From a checkpoint of a small transformer trained on Wikipedia.
Size: 16 layers, width 512, 4 heads of 64.
Architecture: LayerNorm before each block, learned positions, no biases in attention or MLP.
Training: a variant of Adam for these matrices, 791M tokens, 6032 steps.
Each number is 50 + 12 x the weight over its row's rms, rounded and kept within 0 to 99. Layers, rows and columns count from 0. The size before them is the row's rms in percent of the matrix's.

# layer 12 MLP down (transposed), 1792x512, rms 0.0383, rows 1752-1764, columns 256-383
104:54 44 35 69 36 66 48 62 64 46 72 39 46 56 56 33 57 60 59 54 35 55 27 34 30 79 54 57 33 59 45 73 48 60 39 61 41 63 46 45 38 53 48 45 36 38 54 57 70 53 36 58 39 42 40 60 46 58 42 36 46 46 57 62 37 43 29 46 39 25 26 44 60 51 38 53 60 53 39 34 46 36 45 66 37 65 57 37 48 42 40 44 48 47 62 47 51 48 44 61 52 31 51 56 53 47 61 46 59 31 28 39 42 69 81 40 55 50 47 68 35 58 63 45 40 52 46 54
102:56 56 58 49 55 49 42 48 62 36 35 48 32 28 29 46 46 46 48 54 48 51 50 34 51 46 61 56 45 54 57 55 43 70 29 40 32 72 48 68 48 20 39 66 31 52 65 63 54 54 59 51 67 32 47 70 59 41 47 64 35 55 68 63 54 62 57 42 57 72 63 46 53 49 59 49 80 45 60 60 45 60 51 66 47 68 38 58 45 45 48 64 44 38 47 66 46 31 32 69 57 45 47 60 46 56 28 62 72 50 51 37 46 56 55 48 38 68 60 38 56 53 37 39 67 64 38 74
083:76 41 62 52 39 44 58 44 65 23 61 74 59 42 43 52 61 18 53 28 40 55 68 36 43 24 46 36 69 71 57 54 73 56 46 45 62 54 62 67 21 68 52 26 54 49 38 54 50 65 57 46 54 35 65 61 29 64 56 40 49 51 75 39 66 63 67 62 68 47 55 45 54 48 44 50 50 62 46 53 50 35 45 23 28 43 58 52 46 45 47 52 42 44 48 42 35 50 47 31 43 37 86 86 41 36 44 61 37 53 37 62 40 49 43 28 33 47 46 48 46 68 40 53 62 51 57 75
107:49 42 49 45 53 45 58 63 67 50 88 53 39 62 36 61 24 48 60 34 50 44 46 44 49 46 38 55 54 68 53 71 76 56 52 53 35 71 61 38 64 26 36 45 28 43 46 63 53 48 54 44 58 57 48 49 43 42 35 33 51 43 57 30 49 50 41 62 65 51 60 56 60 56 27 45 44 61 46 62 53 52 46 54 45 55 43 48 47 47 34 54 55 45 69 57 46 17 71 60 49 58 56 40 48 62 57 30 58 59 57 33 46 45 35 55 50 47 76 36 67 49 50 54 55 59 34 56
099:65 41 45 56 44 31 46 31 64 45 54 52 67 36 35 58 15 54 55 48 53 58 53 45 85 57 41 65 60 43 35 61 52 41 39 51 42 50 46 52 24 48 65 50 43 74 57 43 66 47 56 43 55 46 66 39 50 60 65 58 15 55 62 71 47 46 43 37 64 28 44 70 57 75 19 52 52 59 49 32 57 32 33 35 50 68 65 55 38 58 47 45 45 51 75 49 63 27 60 53 44 43 50 56 49 37 48 53 44 58 39 63 58 44 58 52 21 36 40 66 17 53 26 59 34 35 55 52
088:53 51 87 49 41 51 21 64 48 74 59 55 41 55 55 68 49 41 57 39 39 44 55 31 52 70 34 56 56 62 27 65 35 60 57 49 48 28 36 57 60 49 43 54 37 63 59 27 53 66 40 66 47 54 45 48 51 69 59 43 29 51 48 64 42 67 59 51 43 54 60 54 49 45 66 58 21 62 33 48 48 49 67 18 69 54 46 60 39 53 44 70 49 66 36 33 35 31 54 59 51 46 57 48 65 50 62 38 58 50 38 66 42 71 54 47 54 42 38 65 63 51 45 57 50 74 60 50
089:40 70 51 46 50 36 44 54 49 47 52 66 46 50 54 57 67 46 71 51 35 44 39 52 41 50 50 76 81 44 60 66 54 65 50 38 58 45 56 41 60 52 59 41 49 46 53 62 62 41 29 40 32 45 69 45 49 41 50 44 43 61 37 60 66 30 30 93 43 38 52 44 46 37 59 65 23 73 52 47 34 38 62 55 35 37 51 52 41 66 79 31 64 47 64 50 39 39 55 72 31 63 38 48 44 61 36 46 32 49 50 38 46 67 41 48 53 51 34 50 69 55 37 50 51 45 63 67
109:66 62 21 60 45 51 40 27 65 34 58 56 53 50 54 63 42 63 63 56 64 61 47 61 46 33 57 58 51 36 59 50 55 42 36 48 62 63 63 34 54 39 58 47 63 53 41 33 35 35 62 52 44 64 75 31 52 47 48 60 69 40 56 56 54 45 39 53 47 62 54 46 35 41 35 39 55 64 45 45 44 49 65 58 34 57 46 49 38 64 42 62 49 50 51 50 37 74 38 50 35 63 39 72 75 61 50 51 51 57 36 56 37 52 41 46 55 35 89 57 66 30 42 60 64 51 36 71
113:55 35 52 42 65 41 40 56 33 48 39 30 23 69 57 64 85 26 32 57 45 46 32 52 64 60 66 41 46 28 50 80 45 69 56 58 70 69 53 45 51 46 48 46 37 64 51 62 54 42 68 43 62 37 42 67 50 47 47 58 42 47 61 53 45 60 59 52 50 63 33 52 37 50 37 43 46 50 67 52 59 47 35 59 51 61 35 47 68 42 62 56 54 41 69 67 56 50 38 73 51 48 49 64 55 55 58 56 45 44 43 51 77 61 77 40 50 66 83 50 62 38 44 43 67 43 45 50
113:81 59 57 64 55 58 64 30 49 49 51 70 67 51 50 38 44 50 27 57 55 42 39 49 59 38 47 36 48 43 49 39 78 32 40 65 56 64 46 53 48 33 71 57 72 48 36 39 63 72 37 84 38 32 58 67 47 59 62 53 38 58 33 56 47 44 57 52 56 45 44 47 57 53 53 57 73 42 50 27 39 47 55 50 59 57 40 30 69 54 58 45 47 43 73 58 41 51 41 42 46 55 31 49 44 48 56 60 53 33 50 43 64 31 41 51 58 23 48 41 30 44 41 58 52 47 57 39
099:65 58 48 54 39 40 45 28 61 51 60 46 48 53 61 49 43 30 48 52 39 69 40 46 61 66 68 52 47 51 63 71 61 43 26 34 67 45 65 52 53 56 45 35 61 39 60 51 48 47 43 48 49 39 49 51 36 71 66 44 62 52 33 47 68 72 37 81 53 80 20 47 53 57 54 52 49 45 39 45 32 53 53 45 60 50 44 59 50 40 63 61 57 44 47 43 24 59 47 57 35 72 68 49 27 27 43 57 35 28 60 30 66 59 61 49 50 56 76 31 43 56 54 60 55 24 60 39
092:38 48 72 57 57 54 53 21 46 55 40 53 54 56 47 42 47 56 34 43 47 48 62 64 37 61 41 55 53 44 57 52 50 56 68 49 71 42 54 16 74 62 59 55 76 67 65 33 56 42 56 42 31 56 59 46 55 63 32 67 42 44 74 46 58 64 74 58 60 49 66 52 51 63 53 60 48 47 47 69 53 31 29 57 50 51 38 64 51 39 49 44 58 36 41 19 76 49 38 28 50 47 47 43 66 42 45 49 52 59 49 52 54 30 53 50 54 33 34 45 76 53 32 68 78 43 43 49
114:58 33 48 39 36 51 64 46 39 50 57 49 54 61 66 60 51 52 52 51 61 58 59 39 60 53 54 49 54 38 47 38 40 56 67 50 48 60 52 39 47 44 48 56 67 66 44 57 51 58 42 45 55 50 47 42 52 30 53 55 67 37 65 55 54 44 54 60 74 67 69 77 53 37 48 39 37 41 48 52 63 53 28 58 52 31 33 58 37 75 52 57 60 59 41 80 56 53 42 47 47 34 59 71 52 58 36 37 43 53 59 58 56 34 55 18 50 50 53 28 77 28 37 52 59 53 57 46
# layer 12 MLP up, 1792x512, rms 0.0456, rows 1753-1765, columns 256-383
107:72 61 25 46 55 63 61 38 53 43 55 53 38 52 72 50 52 43 35 28 33 80 58 55 51 55 40 48 53 47 62 36 58 35 42 53 47 33 66 29 46 62 42 65 45 54 59 64 50 50 44 57 49 54 58 44 55 67 48 58 49 42 53 54 55 39 54 53 45 75 51 37 58 37 48 45 50 44 42 59 66 45 63 45 25 56 27 38 56 61 52 39 39 66 49 16 51 57 45 59 46 45 45 24 39 60 46 50 41 44 48 37 42 50 57 76 57 25 43 46 47 47 52 61 40 49 56 43
089:42 45 48 62 42 46 68 59 58 75 52 52 48 60 60 68 52 49 41 56 52 66 42 47 46 56 48 53 72 38 69 41 48 55 38 35 52 54 33 23 74 45 76 65 38 59 62 41 36 54 50 51 69 62 48 46 62 35 46 54 74 52 38 56 34 66 52 44 44 54 62 42 50 32 40 47 41 48 55 47 39 49 52 60 53 66 57 60 30 59 56 57 46 70 39 53 41 35 49 45 71 53 58 40 52 44 35 38 65 69 49 56 67 48 61 41 70 57 47 53 54 52 45 44 49 66 63 35
109:33 52 59 82 53 62 45 56 45 37 69 57 38 39 41 46 56 62 56 28 52 71 52 55 40 62 52 67 54 61 44 39 74 40 41 53 44 40 59 38 30 50 55 66 41 47 50 54 25 17 28 50 65 68 47 48 52 54 47 44 53 67 58 48 67 48 40 38 63 34 55 66 58 46 49 54 61 47 40 60 58 49 82 37 15 59 49 28 63 60 73 52 51 45 59 45 55 52 69 55 52 29 51 59 61 44 63 50 52 46 57 51 54 42 61 50 41 51 59 61 29 43 48 43 59 60 28 52
101:26 35 39 33 39 46 63 58 84 21 44 47 55 58 55 31 58 16 47 43 69 53 37 37 43 31 50 51 67 66 58 37 41 64 52 60 64 50 47 55 42 54 45 48 34 60 48 46 46 54 53 61 63 59 41 70 23 41 63 47 58 51 57 46 67 38 72 45 58 56 57 67 38 56 46 50 61 39 54 63 55 64 63 65 59 54 34 33 37 44 35 47 54 49 75 78 60 37 52 54 67 58 42 40 52 52 57 63 59 44 55 32 65 58 41 44 56 42 50 51 59 49 60 51 42 40 30 38
091:58 42 48 78 62 31 23 65 43 35 34 60 50 48 56 46 30 62 59 61 47 28 45 59 51 60 59 55 41 52 55 47 55 44 64 44 36 53 48 38 52 59 41 62 77 60 45 53 41 60 37 54 44 38 39 61 49 44 68 64 56 67 63 20 56 47 55 36 66 35 45 53 42 20 34 61 58 65 63 60 52 57 43 63 46 56 54 50 46 39 53 65 44 54 46 41 77 54 56 51 54 22 51 61 27 32 52 51 43 56 59 42 32 34 49 49 38 28 62 54 40 49 45 54 39 71 60 49
083:42 45 84 51 61 51 47 50 49 45 31 62 48 52 66 54 25 58 47 31 60 31 59 50 50 70 54 51 53 66 66 33 47 30 36 55 66 56 53 45 54 34 81 61 65 59 46 63 20 71 67 48 46 45 47 61 53 63 56 61 50 40 55 37 52 44 50 21 59 75 49 67 56 63 47 53 62 34 63 70 69 47 60 59 61 58 24 52 49 51 41 40 52 51 42 47 56 42 58 64 76 50 47 52 45 28 53 45 64 44 54 48 48 39 53 46 59 43 31 45 35 56 52 51 41 58 50 51
109:50 54 39 50 47 51 38 51 63 85 35 82 55 50 48 50 38 79 57 24 56 32 21 51 55 46 47 34 39 66 44 67 53 26 38 44 56 47 25 50 82 54 53 55 49 43 59 44 34 25 30 39 54 65 40 55 69 65 54 40 43 67 53 50 50 39 64 42 39 50 68 71 49 20 36 47 67 38 24 25 29 47 41 47 47 71 45 42 55 43 67 53 41 32 49 43 59 67 53 59 61 47 49 49 15 43 42 58 54 60 56 59 60 40 49 56 31 51 44 37 58 57 51 61 35 49 51 49
111:59 24 45 69 34 72 64 41 47 54 45 37 31 48 53 45 59 39 42 47 50 64 53 65 39 67 61 49 57 43 57 36 48 54 53 53 57 26 21 63 39 42 54 42 50 60 71 47 37 58 54 63 59 57 43 44 64 48 39 52 56 64 40 54 66 44 46 36 63 48 54 51 49 49 44 30 62 42 40 61 51 50 42 59 26 72 47 29 47 42 35 44 57 35 72 40 49 49 53 67 75 44 40 43 55 52 75 58 47 40 56 38 29 57 46 47 19 35 41 61 45 56 50 47 66 60 42 48
107:43 19 35 31 53 38 66 65 53 61 63 36 52 48 47 39 53 52 65 54 50 45 50 44 18 67 46 21 35 43 63 39 37 46 43 57 83 63 44 38 39 79 76 39 54 76 39 47 38 59 45 54 62 48 46 54 56 53 54 54 60 57 67 58 50 43 37 53 64 69 54 48 43 62 42 37 57 49 51 48 54 39 53 56 34 45 56 40 42 33 27 64 32 66 76 71 55 51 49 38 71 51 49 67 64 19 64 55 79 58 59 51 34 46 39 51 43 58 66 62 45 45 65 36 69 34 29 36
095:56 52 73 61 68 51 54 67 20 58 38 35 59 51 60 52 71 64 64 34 62 40 37 39 53 45 52 40 60 51 44 47 61 56 46 59 53 41 50 40 33 59 52 44 63 50 62 40 56 52 64 47 38 61 32 58 75 58 37 60 53 45 53 50 52 47 56 48 38 50 63 58 33 44 29 47 65 29 29 44 52 54 60 43 34 42 60 30 52 38 38 30 55 43 63 46 64 23 41 49 50 32 47 46 50 37 72 58 42 53 43 40 39 35 55 41 17 41 53 42 35 39 40 31 63 66 55 49
098:61 58 42 37 45 34 47 44 38 52 69 51 19 50 49 62 42 44 33 49 52 61 65 48 37 46 51 22 59 68 33 56 50 40 44 68 48 46 70 23 54 52 41 56 42 46 42 65 35 32 51 44 48 59 41 32 50 54 44 43 50 56 54 55 66 45 39 48 64 54 55 42 55 23 26 43 52 47 29 72 47 61 57 46 61 39 42 41 61 41 74 75 40 58 38 41 53 39 54 84 74 45 63 49 46 57 43 45 64 47 25 30 46 43 25 62 47 70 44 51 55 49 72 50 40 41 58 51
107:48 48 26 49 46 34 55 65 23 25 63 40 43 57 30 45 59 50 36 36 56 53 66 42 49 77 47 46 53 43 51 54 68 80 41 52 56 22 42 62 31 48 50 67 68 54 47 61 53 54 42 72 47 74 31 50 63 50 40 44 83 47 47 42 55 40 40 47 54 62 41 47 50 45 35 76 67 45 39 52 57 50 51 66 27 58 69 60 40 51 46 56 38 68 46 51 73 45 56 52 50 38 53 74 45 44 38 40 56 40 52 38 60 43 45 74 64 44 28 52 36 23 58 43 51 43 53 37
102:28 23 50 45 42 42 48 57 61 46 51 65 26 51 66 40 44 64 45 74 45 85 51 45 48 42 53 51 53 54 45 52 52 45 34 27 55 46 49 31 33 53 48 43 55 68 43 44 46 50 58 36 59 53 34 34 46 59 35 38 33 51 64 63 57 51 42 21 60 38 60 51 54 34 30 55 57 30 54 61 51 58 54 40 41 40 30 36 32 48 66 44 43 80 56 37 76 38 49 52 33 30 80 61 30 37 52 46 50 45 44 33 46 62 45 56 51 43 59 29 42 54 44 51 55 31 66 64